Weights of a small transformer language model: rotary positions, shifted keys.
Each number is 128 + 24 x the weight over the matrix's rms, rounded and kept within 0 to 255. Layers, rows and columns count from 0.

# layer 4 attention query, 64x64, rms 0.316, rows 0-20, columns 0-63
[[115 126 143 149 141 147 119 136 128 130 149 145  90 123 129 169 154 134 133 123 132 152  94 142 136 106  93 126 122 117 143 127 154 140 135 128  92 114  92 124 158 134 114  97 130 127 160 110 149  87 132 128 146 143 160 118  81  93 126 126 177 102 100 159]
 [102 143 106 125 122 123 128 120 149 137 103 146 125 129 131 148 117 138 117 158 109 103 127 110 125 158 158 126 135 154 134 138 131 105 141 145 143  92 103 118  92 136 127 157 164 132 142 126 131 140 102 129 120 143 113 122 117 120 140 121 117 177 134  97]
 [139 110 111 158 148 122 117 117 105 116 155  94 163 124 142 137 125 126 114 141 104 136 156 124  90 111 132 109 129 127 119  86  52 127 115 146 174 148 156  77 110 115 147 122 148 131 135 128 164 133 123 160 133 115 119 137 115 165 129 157 130 114 117 110]
 [126 118 115 163 134 144  99 109 102 128 131 116 132 126 160 139 135 164 129 140 141 121 102 120 155 137 123 103 131 150 144 104 126 117 113 111 131 175 133 118 119 129 105 168 108 172 135 101 144 145 149 139 139 141 129 130 155 153 125 132 150 129 137 117]
 [148 100 105 173 131 111  90 127 113 126 131 130 141 165 122 145 152 131 134 119 125 127 112 136 142  93 130 103 122 156 124  79 131 119 110 118 126 154 141 116  97 134 141 126 123 172 139 106 140 148 127 120 121 137 115 129 121 146 112 112 131 149 142 109]
 [125 137 151 117 145 127 136 148 118 142 128 135 132  99 119 120 120 110 133 114 123 128 112 131 163 154 127 107 118 122 145 143 171 121 132 115 101 139 119 151 135 117 120 143 106 124 120 116 112 121 133 114 143 132 148 123 153 133 117 111 117 120 119 150]
 [134 118 108 134 138 136 127 113 131 133 141 123 125 152 173 153 136 117 117 136 123 116 117 117 121 157 127 100 143  65 122  99 130  91 123 129 140 147 165 117 134 131  92 113 120 117 136 129 158 142 126 129 113 133 131 115 141 134 143 126 102 141 113 124]
 [ 98 140 152 100  98 124 147 124 168 102 134 138 147 108 138 137  96 109 133 126 121 128 127 146 110 154 126 157 141 120 157 138 121 127 138 138 158 129 117 145 128 151 102 130 138 113 141 141 132 119 104 149 110  93 132 149 104 151 125 165 114 105 101 130]
 [147  91 103 126 139 146 104 112 123 144 149 129 123 142 160 142 104 107 135 145 112 126 101 101 129 135 111  96 138  70 139 114 116 112 121  98 153 135 111 111 140 131  70 109 122 125 147 145 145 130 112 113 138 152 123 132 151 152 131 137 113 126 105 152]
 [136 138 152 128 133  93 157 151 143 122 136 112 126  96 128 119  98 130 108 131 124 151 109 127 103 156 141 139 146 117 147 139 134 122 131  74 113 119 109 142 127 130 100 146 164 136 135 125 126 142 103 141 128 101 137 104 105 145 143 131 122  90  96 131]
 [126 129 142  97 124 117 142  90 155 149 138 126 117 115 123 103 149 142 116  98 153 141 152 145 110 115 156 139  96 152  95 139 111 138 163 137  99 104 117 136 127 140 132  97 176 121 129 112 132 159 116 138 113  74 101 101 103  76 160 152 129 118 135 127]
 [130  94 129 144 115 121  92 129 120 157 117 127 126 162 120  97 139 129 113 113 155 135 124 125 150  87 105 122 135 167 143 129 107 154 124 117 116 144 141 104  94  88 127 125  96 140 113  89 133 130 158  99 144 110 139 134 139 120  99 112 157 122 157 124]
 [160 122 138 129 145 144 159 169 111 116 146 155 135 112 122 120 115 126 116 165 101 129 109 101  97 133 128 102 147  92 105 137 122 117 134 133 125 121  84 115 160 145 112 137 140 117 141 129  87 176 103 123 109 120 107 108 123 107 150 114  97 125 130 115]
 [134 171 141 101 130 102 149 153 160  99  97 121 145 102 105 138 142  99 150 115 119 128 142 116  74 132 139 132 111 127 120 163 148 137 132 160 117 109 137 127 157 126 156 121 129 118 100 116 150 129  98 161  88 105 169 121  91 121 159 146 117 118  94  89]
 [151 132 105  93 134 142 129 118 111 105 142 109 119 157 108 118 113 144 137  96 124 148 117 145 121  96  90 157 111 163 136 118 116 147 129 102 173 164 130 165 148 132  80 111  76 134 137  92 120 118 160  80 118 116 131 113 131 138  84  97 145 117 132 128]
 [131 101 123 135 112  88 141 134 110 130 144 169 152 120 152 128  98  89 121 143  88 165 128 116  93 134 118 102 100 109 162 124 100 112 126 100 127 148 132 110 165 128 125 167 145  84 122 143 158 134 103 111 153 116 131 121  97 128 100  98 147 134 132 120]
 [113 135 126  96 134 119 127 147 103 143 108 130 138 128 152 121 118 103 142 139 129 128 162 129 119 142 135 156  92 172 132 150 123 119 134 129 105 124 175 140 109 107 145 178  95  97 104 154 148 152 121 127 139 112 128 138 125 124 101 129 126 129 134 126]
 [144 120 139 117 139 126 130  92 158 146 154 113 126 176 145 134 117 177 105 137 106 131 172 104 176  87 137 136 127 124 150 127 115 142 148 117 153 127 162 108  69  99 122 131 115 137 115 122 137 137 145 124 150 100 118 103 143 124  99 114 127 145 148 124]
 [146 109 122 131  96 129 153 161 143 137 120  97 118 124 139 104 129 126 133 126 151 116 150 117  97 111 120 156 133 127 135 117 134 130 148 129 135 143 157 124 124 115 124 159 131 143 138 139 167 168 126 126  82 132 102 145 124 141 119 139 126 118 122 125]
 [117 124 151 180 137  92 120 135 132 151 116 131 125 111 140 178 127 143 135 130 125 147 112 129 126 131 120 140 128 144 117 135 109 153 132 117 144 125 154  79  84 147 131 132 127 135 129 140 131  94 120 126 147 125 122 118 139 116 120 116 135 116 127 139]
 [116 130 101 119 136 115  94 126 141 152 128 138 104 132  97 115 135 166 148 130 102  86 103 143 122 121 142 143 133 178 153 147 104 143 135 100 109 164  77 136 151 117 148 127 188 166 122  69  97 125 166 142 120 134 138  92 128 101 140  98 108 126 143  80]]